{
  "n_layer": 13,
  "d_model": 640,
  "n_head": 10,
  "n_kv_head": 1,
  "head_dim": 64,
  "d_mlp": 2560,
  "vocab_size": 16384,
  "activation": "gelu",
  "norm": "layernorm",
  "norm_place": "pre",
  "norm_eps": 1e-06,
  "positions": "rope",
  "rope_base": 6970.0,
  "rope_fraction": 1.0,
  "qk_norm": false,
  "attn_scale": 0.125,
  "bias": "none",
  "tie_embeddings": true,
  "parallel_block": true,
  "init": "uniform",
  "init_std_qkv": 0.0294,
  "init_std_o": 0.0,
  "init_std_up": 0.0294,
  "init_std_down": 0.0,
  "optimizer": "soap_variant",
  "lr": 0.00198,
  "beta1": 0.95,
  "beta2": 0.95,
  "weight_decay": 0.12,
  "lr_head": 0.00618,
  "warmup_steps": 200,
  "schedule": "wsd",
  "decay_fraction": 0.408,
  "decay_shape": "linear",
  "final_lr_fraction": 0.0,
  "batch_tokens": 131072,
  "seq_len": 512,
  "doc_mask": true,
  "z_loss": 1e-05,
  "train_tokens": 721900000,
  "steps": 5508,
  "dataset": "wikipedia_en"
}
Each number is 500 + 40 x the weight over its row's rms, rounded and kept within 0 to 999. Layers, rows and columns count from 0. Numbers have three digits each. The size before them is the row's rms in percent of the matrix's.

# down: layer 7 MLP down (transposed), 2560x640, rms 0.0978, rows 1145-1294, columns 120-159
# up: layer 7 MLP up, 2560x640, rms 0.101, rows 1146-1295, columns 120-159
down1145 103:529468491488483529564441518557507527480465475397506477509515458539513543521514424510444463492485508425454537411536511501
up1146 093:551531462597494551526495465550525486508488492538521425499519503526550528442524466483531488481499446507506412459532547527
down1146 090:538500586413522463469467527485477564515473500554526441461416530445430481500550536492531540441497539462588504493499532472
up1147 096:512440462474453465491473507447516479425564539613536600513509468463472473478464546535456527512506524521524457490516550498
down1147 098:476572472520571551513482542562491564505437501426482401474501485524487549516521451534448467463467475504494510455506482538
up1148 106:498589471497480475553481469517506532556503448537495458492519495425526479483494460589534451441498529513484587447529448547
down1148 112:516554488574443492520512479527553392550536444441560518526466461427510462506518546511501567522466551533519533550518492549
up1149 101:564453527526482482457490546490539511495435488402553469546512521556527530470517504530536527486544515530432570483480509518
down1149 094:589541514478604489508543428530545459368521503523527561525485517449463560506454542506519464553477470535507520520510482446
up1150 101:408471546578551508456519456534467469534497494561517562510486562508529539494509567477457429511481517530478516519456498549
down1150 097:505537488431530488470462520504438501459518454437523490517496488471454477470554432568520531509531486491500473533484464456
up1151 097:490483500436521491484528469474575526494494517466499515560472504510535496491584473484512485463460477537479530507549467550
down1151 099:512463526574456535509507562477466537473529529426489497431487482490538503583530440609450534494497465518488500537525537427
up1152 094:499501534456490425487543544506507539503505473536504495464500476466571499508455486502534624512448488466569451454476496561
down1152 091:576498547522513481443532478477481510515491527455509462509488529557503492488493527483466524448516518464509466518507512466
up1153 100:516583388509519524462511489561519546402510429495453550497461425484493459531464473530496546563517470514447477492563532538
down1153 098:491522478474384480575504546440465494478479474575487513468529511562504524524474516477464516515543493544509450570564461536
up1154 101:557495460449515497462503448530508522554497473531487532464505404529497518521510487412452459523519519497472529505548539479
down1154 099:436538491497571499538485492532491571476482526550607537472457503511562525470580546437563458512533510489522475491510526516
up1155 104:524470537516491498453511542474572440448487627532494510494478493582521502503398510528496450512487480454497499482496490470
down1155 111:615518497555508578528438490504443542464484510468572454493473501553570448524368545460449497522474531444480444478501510516
up1156 097:508484480521477555431494539490459508473502490561573528504461466478531557500418508482436596540394491470557503502527454500
down1156 090:548507508545504455546528426559538457552489519471468514533481526504487439524489494515616541599525526492540454404461498478
up1157 105:495443474497484478504518486495512483498442520517476456506467498533509527506397515507481495443417535529457587522516466527
down1157 101:502430498484472503434443556489534515469473524502474491460497504485589569496510513488442509475498615482487558457513398557
up1158 100:538473424481492491529541513572429501542522528549481468499491435425435570553542497480520517504518461583537539517476457588
down1158 101:569493512469441553492493487469411562422500465545487556552506553474458481520589486555500605401449462540475462487504513501
up1159 102:494503510518495543443419455517506471508488518373471537482473453519501517422544506478466465439470516507495455506548463487
down1159 102:510460474459525478527501471489522463510512474511547541482591486471494595594506479508494623501454503520538449493477561465
up1160 104:440542547479520522561536467571599452535493545469489482614482504495529569484481490509481439466505492549480501592500531502
down1160 097:466495491496475508480480523504481543511483503528438554522462469454508451504523497509566512455500466514536492506519487485
up1161 098:463508550480556484517546493495632502472453427488488465473430490563530497495548436516577434568498470518529542503521502477
down1161 103:515517542524475545472461436517460459502459412490519499536500567531514456523429428518453488510564519531514470538464551396
up1162 097:537477560500543534543520554538502461491470518508538481480520512519484471500502461547454473464447483505574511395462502533
down1162 093:488444509477510478478529546504488394497533481502485525603487459641551508477501535514558486544420473422486451511569463508
up1163 104:526525465481595492442504516453519524534529507535539478520513557486466509520508486504521509479468478482518541497544509472
down1163 106:554490449475476477510539498495458471560576532489531467513478549507500432464522517498537505504518472535520465607511452501
up1164 098:513478470545492496487561509449469425518475548508480504442565487429463501411549453552467494519514527477483531474520505477
down1164 100:436455461509506528506431474468558458455517435502592520469534483491486493546485481497485540498476517517494546472502569586
up1165 097:505527527526481522540548487435440518437522542490553504498531533521538499451451458558523501460497480526493546509485512441
down1165 099:492475504506502508410485570469514488467511468467543543557499491554504472498509449503472456516519440562516511522510445498
up1166 089:460543519499528502513481468507453508571492382573440551518492493507459503540491545568557491473529480545511436461496505458
down1166 093:450457490488531482515478485538487423407524563483535462483472470510491543487516421544463524525481519530465505489537555558
up1167 097:499500547452545475472477479445553531496453512547495445486454453544479482573486464539516543481468535462501460481554553473
down1167 098:548455432474502603518537507548456522474556479459503476518492496545571496478449449453460459541533544514531530558492488489
up1168 104:485445424437485519521508496487450503475521516458520480512556477483536481521446511510549437479449471504493466567458515486
down1168 103:524470507466460498472544508477468562570444503518502511519545502452421479497442475497476537484542456499473482481525519541
up1169 098:565444503455540471424463517522529470495510500517445469489477555522581502494473532511561549461485497489562556599566431534
down1169 101:499556500470489519527535527470488519473479470450504453453498476484435579593459505560551490524515476510569533489466604500
up1170 102:564467497530604487417479566490503429529433497463522542509537521452484505468473514560564492509512502538486401475525513526
down1170 110:503515539488471510454442519563427458561487486490517511503496542497494503532552457547458477534563515460534452526499434496
up1171 105:521538512472551528486481489555517457481553478461513364550475428490525512514477560512482525564457539431493497546478459507
down1171 100:526458527564495524528426487559520462525543518490568467485462485507552533545521516476509550533527489520474458495489457536
up1172 103:441475557472477505478464496554499530518550489456521487520533524485486497497574459486487469575455489490489506562448474506
down1172 098:555495498501517490424565485534504529498467428493523469499487537449550461551532485492479491457541492508540413523481466521
up1173 105:502494519542504545456519500473465517516519504488464514522499523464449480489533495510399506477436458550487459465492537531
down1173 109:548569531536551537538498481530503529513433518457481461493513530452495532525490483419435553524535525495459458533494556507
up1174 099:390520531521532505453476562502514439530492476556535550503512518493546485377519472520481439485527534504559492532483458537
down1174 094:493604431492483457494462532572468515472517527513574502457439449478552424490532519545476543514510419474453498526487517458
up1175 104:483521567505404564489492442496479484517484556533514441457527492448500420501498463608533512431492542487447544571487449526
down1175 100:577576540438524468543498461556499537564575503525425485450538548490513504459499503536471422505478518477529457484530510511
up1176 097:451499524532589483480455505469454505430587472486463475467515564497413482487461457472508567540526499524491495496532501497
down1176 098:542461493439453471526563426562556559435532473560511538514445477539458445524547479547442543538482561516502543547450585564
up1177 101:465580500502483526481558482517501524488531503509525507460513486446563475549462478529487560516442533511505525494486552468
down1177 094:583566490514525493533386502507551557414556533428458519482451496529435583478538554470544511496475434484558471463459574484
up1178 102:525468503514510512428452504482505501495509505551510557543469559516518555458529504475448453427516560481469511551516480551
down1178 105:432509560502452580542545465382619486526455462539503457472416626522466516492487486462499479511507545538500515549489460594
up1179 102:505508481467485475520505450476483543451509513494506556533475522563460513563509505531460482475489544514517555514484444550
down1179 099:525522452499556448490485550479455511515516456490488495490523485542509489506440453494501554534525478482492474511461475447
up1180 094:438538433510570474480556548468511515499559503473491510476529495469400531491476513551505526521585517497524564548497486487
down1180 095:498460514427583514526472578450546473511465491535529481474514495379520496439490534561473504566521518496443566478473529515
up1181 099:563615491432525528512548480500478401468508530531470567557482566423566511462467545536436516489474560508507502417473489531
down1181 097:497515557488588552551536579508584426451506519501518527541498505499517448453510515451387512558494508529486476512532546533
up1182 097:487501475531482555519555510514451473546484559536450514528494552536577535454543542509468445482544470485479456524478445530
down1182 098:561463545474457488477520522575496482564513497477507522505492429540419510506524512559511437515514550510530512470407486395
up1183 097:546427509459480512505495485539521562449547516491454566521490516530519503536500497543501495456518499513503467515528508543
down1183 097:493506482548479517474477481446488491545479484490532474509513449497500493458506551569496509500510491473554541550581480466
up1184 100:494498512489507525496521487552511471518456531520512423489486634467569475523495426472450498527534520478502487436479484489
down1184 102:507469499475504500439460481491467477482534517527574473516502517406497507496508479496477446550452521494543425489486479569
up1185 105:496520481479501558484438451579423529530503469515535502456531502424469539441546425569513507571450515432490600455476457443
down1185 104:500500542477493513492473505501547497454502505450445498394455490462523484399529525509585461535510508483518454459485457498
up1186 098:504480586531517536488506540526540462501446450503510485477531454507530507538524506531561461476429595509558565457440527477
down1186 103:502492355470517498480490503478512456517541530517465449452497459476572447529557520472537473459551491512548537506552508540
up1187 100:436405545447484450511483541536508440514400477462488458633519550514471554490597484445522442480519422447518570474502540445
down1187 097:544544538519468498537448495611496466539515468478579500546470479501612518473483527443539483522512526466506530488512489449
up1188 094:505498514478465573574570516441555548514494464484469524532478485466499475424502542528442519487493489512526510484544512463
down1188 092:485488542483491539520485506481577551465423523479571524538496493504565581519484433504512460502495527487464511526550516560
up1189 108:506482503544520467495554438497467415462483507433484497476600487499453538549456556532492489481501492517455471471455564432
down1189 103:503489412499525475481519508513522362544549424406595535475546489474414484516514483436519504476499484522498511515495579486
up1190 098:486501532537518530522491551522591467406480527556526500511507455493479476514438467545491507529454511563491479438478480504
down1190 101:490566550433484492519488507487484517385524446468500496458499489432464451468546489526495508516484494542519468478470474444
up1191 095:490515455438466508477571501513493477472444525501498472466506536476509480560530498470461528464529451560484530495543523528
down1191 091:516492488455427473563492538483447472438536447527517456443498471559460507426541517489519442492480453548523429515540511448
up1192 100:518500539578528538477469543532456505506513541470528521448558527480490505558533565558445472488524560542489449461555470460
down1192 104:498529538457578459544460516493500487476509546475447490453509525446506516470501518514527449484489459512495509511499491492
up1193 101:489479488497597471512535529488494460493417523473482553480488527546480566466482435452475526527521514462464533441495524457
down1193 097:476484517492534525503549479538522549545557472536494505508480499499469585404440474466499445502519523549498437443544425489
up1194 106:462475490474511490515618403498480596516575416454508529467513473459464567549447445507507496505501445503466538505484464527
down1194 109:471466466516568549518538445525454502495509516448518496514484521506424478476412492463495467551515506525475506536512522471
up1195 098:465517474463584475482477508518481517587503553481536466478458503514529451467449496571540523405563489460500498530504488487
down1195 101:534457522474452493485511507513466562472538430509549519449488468425508534519491468539514449437484373470411534490448524586
up1196 101:508454487456524556538471488510456467543487483531431493562468448525486537470480436532496565584453506412475521493427552490
down1196 093:479534461471522527509492478523477539481497473471533516504495565554474475461538533509452503474502504494448515570497468423
up1197 101:479464535526477492437535497577529507495498437470481494564465475516508454576536557505443509543431502549499530403537483431
down1197 100:509452562527511441502543518488488419528508558543528469511440507480539574484483489519476489465464525515464529471519492541
up1198 098:487507496465514540598508453467547513431477485475479542542501488548494477489457334481521541431484538515531437537476499482
down1198 097:484448590614536497551486488438493438486501456505487543527385477573519512495554446481510554514467522482540467554439544490
up1199 102:477491464453558548493472463510531459466535398515418488475503515563455438471492465484512485488504552469518545487502513473
down1199 095:468474512561455489502493562488466456488485557509493471539552503426466532538482593450524462511450479514525535457514470443
up1200 103:559430488497584536480446554503529456516535543468463538488514507561421501524521534493497503481568561499508469463491436537
down1200 102:455515511500480525483516513457539481453467481552425512447532490476530544528493475416535455535491526507511524581491476481
up1201 102:516476525482507564484455435531568502494462520518476535525522539577438472606545512531442488472467498532537555486435455505
down1201 104:468484452506446548550528528548570458527518533581485505531454577468535509505485548541480551520469514509507471530468570504
up1202 097:501507542523491533471487408577481542504556512530530484508533448461508531475507529459497511578478513482486522517527494500
down1202 092:466592470479489564496447457481528529508466521454472451488503489465528493529497557492567524423446505470477508511433544493
up1203 112:463410496501519479503545542568608528443535549548444493470539522474411485491519509598446510430481528395550555490474463453
down1203 107:467506474560475494524528540513464529453525523592493533534526509463485471473466531548469404463488513494475537437469514556
up1204 102:462528458509477485483449497531536479558602532408516545564493508550484506519524473507534555519495497423584527416481450527
down1204 105:468533507481471473557506485434517544502518528487526544521469513527481490442548538519410485422539445471540511487460520523
up1205 102:518553506549474440484513498466494481495401468534465495527523574417462545432526545558454482478510542447454481535489522502
down1205 097:519492551467465445501493501545550555474412472505470525442477497531532569435450562469603467520504517471529500484535511510
up1206 103:510501472510498478530483434486460462523558532518498464527514437482454557493466465480489478475538535455484562419520524576
down1206 104:492513498498522478493479490523556485466499480548520428484423436499442542486440552449545512453469498522505515506500546556
up1207 104:499425536502495519439555442551555518467521545546463460433500486480536444505443498514507460500528437453513514491465574472
down1207 112:552533402551467451471498525459503531467488495450543506389521515515492543514475469539463538512490496507544537580481470498
up1208 094:496535494533470475528506548494493452515538448503533530504536435508442458484522456451448450465494539488478536437502502516
down1208 100:500494459531573502468546463487578463559500489470560444440479495455525521472454479451416526559502510493502537460457433448
up1209 090:467503521527505522512553470486452446494455476435466557446429459464509442500498521515448492592533516531542462485458506543
down1209 086:491544542533530514495522593514517507476530551551527495603520513435549508501522496499546489566499481511469505510521523486
up1210 105:485528465541430486501503494502561556578501469477539445571514481542472507511486533512497473526498478558467534526559495487
down1210 104:517426514501500498490459555467534604513470434484532490511497457474502465465500583489487468555517507434547501512597460452
up1211 108:461471463575416501513500443515545509535527496569523476509479556456592430461490445478466394555425496476552452465510530473
down1211 111:533459466457487429540452453515494502499464450538510455436539532470503458507542501497493421537494474445503472502586534590
up1212 098:461481413497531598499495474497496495451485559504534476557517406562483490513472474554427511485478486511466447528550499486
down1212 095:571493485452487501533475539534452483509480504499530542501473544469447558422476539501547499472527530456521510436506490502
up1213 105:523491503451505560470524470557460510487497479539536473532464499486513497527474512489522513469483521395477501455585502522
down1213 103:462508500482450562401485501592546522574538497583537531548431576529461548481522531515593468508499521429475501437504505460
up1214 088:498505465523537448535534561575498460468361551480560510476519502599461502441479429482500398399460490547469606521470468511
down1214 096:492430529476493497521436488440474497468525480455522502506394506512512570473443588556509502482555448473501504470548484422
up1215 105:459484502513509517502527418448510488425546524507475448490574530487440534545480458566475507422529540542525498453447420489
down1215 106:488486580556505487517529481484482456527477508480465504530511548533511499491472470473492494476494542489444582485512539485
up1216 103:526495478483456496475516463452487466475553549520463462428538412492477560507419480531474440435449478503471538493537474563
down1216 100:486524555505540494556556491469406503513546487484464526528492499510500576426471457497472557453515500520511475510537515469
up1217 098:504554475505532554517484549535480517625441537499530501473482436536509484515508479502540500559558574497555531500558452473
down1217 099:498460421515560477507535557560515408441545504472543489497512571521456479484490495503490512496493452486449498456474474510
up1218 103:461520487569583514540521494473519476484500549504469517483570438547511467557443563458485554457442504481508554437550434457
down1218 106:525495545568510385469496524519526515512537459513465503507529432453456484417494527486490480526516572535489542473492442492
up1219 098:455609508503443517431492494503549518482554467512497581555550457500532495446567424505473526384490559511526533558494575497
down1219 098:508511481540521482462485489493431460484546371520564481447552469505475460506467472563531545464523495509532475519487512534
up1220 100:533525513532477540493538469455521489518524512415521531540512507417558482476532513470532514455500515493506499496502482409
down1220 100:505470501500444488520506458435408559526558510482520513485472488485491535482484505486404545578484513559483491492493474539
up1221 103:500572605482534495483469520534498464458445571543501507436545457481477512568518563544490455527508481457481508465482488476
down1221 105:487491527414457526545506475487572532481476495529514466502438455518516413535511494450488536486531479513469547429444518511
up1222 100:470593471527527489578488501465470497471482477438517555574544503514509506480507457504521546483534527543430540486524423524
down1222 099:555523448470518481458444516454619477490439438470581448539499456444556518470476537458493503519499437609476485513558461651
up1223 103:514492468515472525522494485567540463468490477495509465471489410430476472523463417464467512489519446556489521540463457514
down1223 101:522543472459519463494481427525473428538441477522446522504483543463562523520548596574403545485442445529505502471489454553
up1224 104:476483461492497491512548478501569516525542496594520512540516494532551523494491478576482490482480574440535553494472519580
down1224 104:533450514518447500505509465473508522460577516484492401468486497463490514495486498537514515519522435433562452503468500507
up1225 101:507542571457455489404413488509426496444471483465380525530532509520504456584521500527400568451470451471498490465479536465
down1225 102:534501530499485507532528522518512558535568520526569491571405486453548478500489522467535452542428521521574494531466549448
up1226 107:438481492524500497491495517449559555511517456470529483541499508548507488536526555435560452433518449473412514406442521550
down1226 104:483513495437495481463523473534533473499584490546510536488479467544538439423454428518441488480474524507445489476517573543
up1227 097:469497556457472460499513447454526530509544531531540507535524492464540509481573488466521514528513468549454514412555513520
down1227 102:484480543481536559533496488496538484554536532429457483515537483558450451502533537497499552465460491497460464557549539462
up1228 098:512489520493553513567502487467507583471518473476521501455470524435499509549549450466481536478433535495486470507429473497
down1228 100:522543556427394485402481439458528512519510557476490513512525514523541540483502494480546480584474550434522390458491505473
up1229 104:478535449525554497464465441486534506483535536535476432496572507493449475541426530491431511526457549468496578467466482479
down1229 094:503561521477480416511542559502503450435409491524512480521510495467493431508541512508538500481451486437537539528447553526
up1230 105:455509552548511554561427526519427535423530537483439577471549436416544468474486478468503506492538507502518442485515531498
down1230 103:523494485463498414506516553491529451530556521512462518535535423486496473481480479543472473588487493541508542529517494502
up1231 103:468497554516441461474477445523568519524504529437471461537569547502503488458487486482475500505514458528500501509468493491
down1231 096:574528547508458443535537486442544538488411501503533457501481471457505507479388466491516518500532489503502496432528547543
up1232 092:580454467561473489470562462491517547513433549476486598433517440480507520512476493529544515465495546441443494511491508536
down1232 092:466594512469531483459493508510499521546558541528518469506470510513488415452562480497471464481521491533523469498516533447
up1233 082:471443513456487447506503493564483526482504493473573587614484524497532506510552538519521519517496466469449540488542532465
down1233 091:494546502555487508411525480534522448478488445559521510426476533492561505546480418516465521446510544496555510539496512500
up1234 095:495429494435455426527460497469526542508462501510462505524562518448515535489483487539476556555444485480549523487502466523
down1234 093:522494530452482605464542515433517435577539495461527521551470516495480486439480457483553577480526499568538544495496534483
up1235 100:474468531549485510433456491483607504558515486516513526543569504469491500431572552510505429586407492502409469468424541521
down1235 100:481471494524509479487500535498467534507448515494502532539502546553545569506451473509388486507506427491462523558361549506
up1236 101:510488502497448536490444516513472543570512505607473558437496460483494518516519490486564483543479550516529464501475493493
down1236 101:484515512559509484519496467454538501471540569527552463504558536499450473481543536500455456480476488522510499596490562524
up1237 107:512430431562506453455507419469548506581512552475463482549524459514495527477452578520484457461525508537484484461534504527
down1237 107:486470447460478469501533469383559553526535452523502556505609494459526554505515528528509517442483465477513523554530439501
up1238 106:492525484509494461455474525549486455494546520570564511492508488484524546527565509537502478572536505539531448478556522465
down1238 105:514531565504399436514554588523528523578502476540462547480512557510442433438466574529512561593517516551500539545603489447
up1239 098:532460500511476454459543519492566476456442514492451471444564499541547547497490456404556486560480462566488490339480502494
down1239 096:496489445495491485548471493492548552518564504498537527504552508438530499486491531492459470451455487580498507483469537477
up1240 097:464549506448510499565504496527489498476484550496513469404485513545483498464493534560438490463542555554507477507535506532
down1240 098:519478477523481477472500491477473515541563499516503506539421484463498509507523513563477550490534503471530527505466490504
up1241 100:496517432479448490501509569538487574488517524414495516490499498499490531498500463424518532543531520520427504565462494508
down1241 097:518489430618524477573533499513437556456541478537524440502469506450539491518559530507588565548482465468437463467493489600
up1242 098:468490466478512506571532500507503471484482520398555591527553468471528498496464497573507506471507436501447573505501498526
down1242 107:535446485490527488493482505429498512487437611509509541521464440433420564443377497474528534533463488518562515545444526487
up1243 103:519409518541518480517545521536442546489504547476470500548477541432521578547501491518509484576457480546487532495526475501
down1243 103:485501558537478444442577413507554484558491547513512509471510481548516444522412529506540458575447513522480483472450476456
up1244 094:559492476434516543534484521447442398571522458511444469444557500477493537522421431485435445505514419566491510492461495507
down1244 092:520508480514484496506471531538535498552506437524462418476435511485503495522522481518468498522559483545463543509484423454
up1245 097:456494476500490515512513448476475449437417489516498538510552524512526468504563541454527554437467495524481504490519512560
down1245 093:504448495479485428534518432460528505483561519512446571522520477503566449505505561485532479446510575531519568560524522484
up1246 099:551470439522500497488549450447528406448489521532539527510411507491482518564475493493467549444369480456388449546479515460
down1246 097:475490555502514541526486584446501552494501512509569482542512528536517473562529503460465487471472493483460465557446493431
up1247 105:441447421448519495588497541529482560545477517544483521536492493575495471531472458534536519462535447543556495476484449465
down1247 105:562485478512488429493508425557464503564550470480527573495452462529540527498486479478488444515503486477478450544492426478
up1248 106:429550474544414556467534523429499506546511440462561506509521465504495467490542523544466499487495499474481465544476478563
down1248 109:526538499484521501520463514522517450490470469476455490518480544567472414501552556533605522521476533480457502457514586529
up1249 092:481507480580402456603406516506381495550489529494483477559514450543563496534420527517563423456456458539475578521517505524
down1249 097:461464472539502452466546470507535525469486447506562485517485487526508495507542501484398496444494430406470535488484457544
up1250 101:488500481442495477482525505529521531493487557467458541475569434553460461522437454562413535460497548429483542521430493529
down1250 100:487526446474566522549550531542518497521525474502503512491527472496532458573526537474522504498512490481551472537448641453
up1251 102:521553539492532517452543550459495498557451536482410413444499457449485474473507528568528567445437502541517450474476562552
down1251 112:518479526513565523463483483528415496457515480530485480511473542490455497477464439478523564540509478547522476468453514485
up1252 105:372482524458470496490524546510514505504464559444490524525552544468443555567533480486465552487578551462507551510504457551
down1252 109:454540553426500516527590577510475489494513504482489527521451521499531481498458439585496478561494500480463469425473506563
up1253 102:537580559535433556502503521472490517492529526516507492588569543500497468528541524537472487479472562446526500537403467475
down1253 104:486499536547566546486518559498445506486532542462477459512483512518548468566532505551542559444500471556453486525532424433
up1254 104:481528546487441510508562464468531479423497517489440424534493527535545443520501598493531516448511540469547498445495483480
down1254 104:556601571494445496501560534486532519488488445455449422457535519450488504499489542473583492425522524519513478486476517482
up1255 099:450484464481423489505476488558426554544499496498482502524489439511450517517474439551453519576492488529512561529529524480
down1255 096:530517518455468516528545475413537517525458463452526535514446488438490518558537496532539491473509543554565484488473496517
up1256 099:496485509513493437548485509483538498489516491531496496509516446499464411428468473542536507446469516492444483483526563530
down1256 107:471532525494542496527488555493566515516495542501599519494510516452553520450495541556486542486508518503516556544524511458
up1257 106:450501476511471488512520516494433502457505456500427534501510487487593547502544463506553550492499467536546489474456511445
down1257 097:493469486516457540538449609475459485474535541507539502446552477487552511428499454515483519526499589511490522509434495437
up1258 102:468508505476545592470518496505468581532544492482498507456563451494504542507464595552455541470524478487503561424521490528
down1258 095:564491506516511451553506483513501489538506482533536487506460474500513529518556458484571508475515506529504440466491501507
up1259 102:479526511504517513546533524557462571485466486437492488557523431454527447538372513551471527484483478528453460505529534457
down1259 103:495524511480459488416558508486492511535550518528516473565467466445466560512526514546459496571448560501421494547524552521
up1260 097:506485491523475498485476475482492488507488513514462459514528503486454547504523456565444510574517550469468483498546478455
down1260 094:491538565504498517448495535487530398529501513474413508492412498555452505493503484489539463414505563556505462499565558493
up1261 101:484482495548485580505582468470566560459561548487453503471520488453546559502592494500498516504571458500525466509473480428
down1261 103:600509508486474513513525479515523425511504462514524512429449547472470498529552415542501523589646451438488462555480471589
up1262 101:459448556532520581473548530531394502455505485471464444489540451534477505603590501412518466567523560482531481465481496500
down1262 100:524405545489494480477448588518558497448514569496551522528520510518523496522534566496559493487470540510509443485508542465
up1263 095:557489443529483483518506512520513522473571466450543473503453441517458537454508473490589540559470484532470539495449497571
down1263 092:476503501506470583539483492456491416450409547623486482503531474524514485501478465545453597510480492552441457489473481514
up1264 101:536483420504479481549494488475429450530568471495467459505477483554522535522570481496508505501536480512494539474524484504
down1264 095:521523537516402504519466568476512491529493562520439447428433567459459578489559491503496524503485462562522537427505493586
up1265 103:493476579490464488562533510404505468502447475474481543469519445520477437525582468567535492456511454531522538470485522474
down1265 109:639472464460488499514527454511457472531491450553557527491528556410529504452494451515473442459523535528537436459505497545
up1266 104:467443427482470504537511478454481456536473490461502464493521510503459502480452505574527501535520469426459485442473525487
down1266 104:572492465475462468514542501511448470590495490480499563468424469472536495451508519475539527508570419472564454533473523551
up1267 107:478456495461554540495510503498449513476458502503424476494558602468457486509467533473452520492532447543446488414491394507
down1267 105:514451491513480488510500405485472516488552572510443480510496432559453445537490535447506503451498474530428500481482471524
up1268 106:492542534549526493480516504504498504465547477491499546557538555433505573503482442519496386469524481450513542458456550556
down1268 107:522465481396491433501458521470444529441525492576465545545517513522493504440496505492550538423530423473492469379497475516
up1269 100:496499567468489513498468477515504475537482513498507437487490548477564511593395475503494487518481477524493511465494520499
down1269 101:468461456476558473550451487501524505555502494474481471472475555457519478486512499549478453480569489467525549546498529502
up1270 102:499482454547561548413495508492560445523450511524545529540513493517517575505488475515510472493436508454551473471413506483
down1270 099:605444554569484493515469454478539476512504536488469486451553558486508537505472512556510474530507532432606426548451511483
up1271 104:501451482458497533445552492440564392483495518519493603480474547549527486452534523471482509507496501512504473435537493555
down1271 105:515500489575468478515531509503422526491551582518461512488505512481521475587475500476512503510503473463544457543538455508
up1272 102:501528473504518524496484442538462458451522451455515545460504522427492491511503454552455456551603482555534480547418513533
down1272 096:518527589476439488525502531525454498514457429488496521535476478479498524507498519601491529535501493568550479511385460520
up1273 100:495527530519493479427447517375473529498477525483509528455624520544444466489519471552475547486479548442434556493509537510
down1273 093:505475518496540498428498454551459494438478526441496460439540530581515430527493543520516485441513526501523484489488416570
up1274 097:485507484440449457482533446494499488438518438498541516523462466549508461435512471592527534469516446443522439519483592494
down1274 103:457586531509496484457501540535504433516431386475454517490479493449556602498488384527456461410456487528612475522539435474
up1275 094:469485483515514422439578501526492561519459492570417531532557533548571482508507510516497572462517561527471456587476510513
down1275 094:525538416496494511489398535538550447473474492513518491488444481465490480481474467514584459432422537509566554470420483466
up1276 094:471588468479477492500514578540466422504509508463453509500471483545518578537488452501517513580482458558539551573484470452
down1276 092:537486521536546494544567545546463493424464571537526509467460508523559469519443546493522416507504466529494482498562503522
up1277 105:560428514504484498497484475481504459437566516554466490464493515526465467507487438555510568455514499437569487529563561502
down1277 111:567408511458489517460474510444519521513533519488438510428603422443509475524404437470573501513464538521563543430552526394
up1278 101:484450491506537489530470570479488511509508520467509487514476480514497487512520471518591520522516431449513524484452480517
down1278 097:454559486541461491435549490551464487552523448460471477502529456548422540484449515486439529492516482463490473429542573397
up1279 111:467501511515440570429506503535517501559540525482554506553516535489435515488536486463490449474547434491535527491437586453
down1279 108:502495469490495524513515527505514532533547511480498546435448551484478502481586524500508501495534455427505511446477523483
up1280 100:543485556464487549459514493523579554522488583419485474578541488496455475523540522519483487536509516471511470533450554553
down1280 104:532560522572485479555499555450534544527561480463534533502520544471490501462500486519523465466529515439492487504494432501
up1281 095:481527517554538513472429453559480536517459482466429471443444482495487494535556427568490448511571504443492518425520451436
down1281 092:575474497574544543461509483500412474526464481520597491538503477480426495530495469463499484528485513472553485486537469595
up1282 106:424587546499434559476471544521463531450494485560433509482482493450476534531471499454507441529522496450495457483461470472
down1282 090:502557528561480471510483554578497504547549505540488521476515497459534517430446516464474501506506464501512519545512506497
up1283 093:516475509442478432455551565497522446427482475512483542494451541503539402502621530526488421494502482519503465424466427523
down1283 090:520565488517417525563496519486496525482500561478515448428475524505498495551438510443572508511573487497544453534517551493
up1284 086:432577398426487542516426530521537389413491473444522521389564531513451518564529523597469449497499527521533512465491526480
down1284 087:529480553597482476489553523474490508480594495470474421545524425594467501537463516486536515526497535438550541478458516436
up1285 093:506539463602470520430446507561484494535495470580466561420462473580534478557471487521439478473507540470545569518537473413
down1285 098:490526489505477520538492466427493403463447480468497407517478418544487455487482510520547568553551415482510501463514505490
up1286 101:538552462520527556440520517458407492482591546434478452470586507511475499453542527494510517467468521534523474436499528490
down1286 103:439456542446526517493511544559523475526502492503531423533487432415515459514560518523542438549504525467498519556492484479
up1287 100:475580537542482514503508519526504543516470527545484500459517430464575539522484487496529486485489508480553523545498509562
down1287 098:461482531464535493463477477521435506489506511504468520458476503485516535543464511487510490509474456419524437485511457530
up1288 102:496484429465528536472462463490459518512495606547473478529471485485488498433558510513446521557465490554432515523509526547
down1288 098:446461532530487503484496562495530398503435552550511528464480554445552566444474473532449485524516461526476501552499517466
up1289 099:465530527460525564529534536582509474471532467496485521522529425505443472576524474599529543421533570516482529495493475503
down1289 102:470509562489437547520541451441493471540466504520443403530497525577501466483531457488492545497428486511418500487421437430
up1290 097:464451465500491470520456559521439494431463525471557538417558442532472549455433428467546483505474573491443570532500478530
down1290 104:510478493531487505513519541478503509464534550479528491481551506488509515509473497465544475437468569535476462519501489411
up1291 101:508497470500514497503458457421446472562495520527580557453462402467479505470517499567466501573503479484558478505503445483
down1291 104:515533489432551560493512440512502450528569412508529470474520492537504532490507456476435515476488528478476521541503528486
up1292 101:541546531434480536485515474451498534562426525488471548514588539484471506507549462532505544511455459489494506476487452466
down1292 099:526441499470440536489558531565537477536457520511477470524458498486485435483474488484487487501556526472451478526454515510
up1293 097:509450505575499509495541519447531546468457489514488544509522463479486461551530476502433445477463472527445456481510505541
down1293 094:546479526558503512430525511508471518597480481483494505489581478527412510462470550491499551516491509553445447465482528487
up1294 105:521469489512472500531524474468491580495424445533485485496579548460463413500548444494521535548539512536457465442480571511
down1294 104:434521459523571471521519543472503601479527515523459507474564486516483520458469448485490529460471532495525557527526510477
up1295 102:498532455484515525439528484536550491497444485493413449475428448434590516559456473420518456490454547591510465516430484454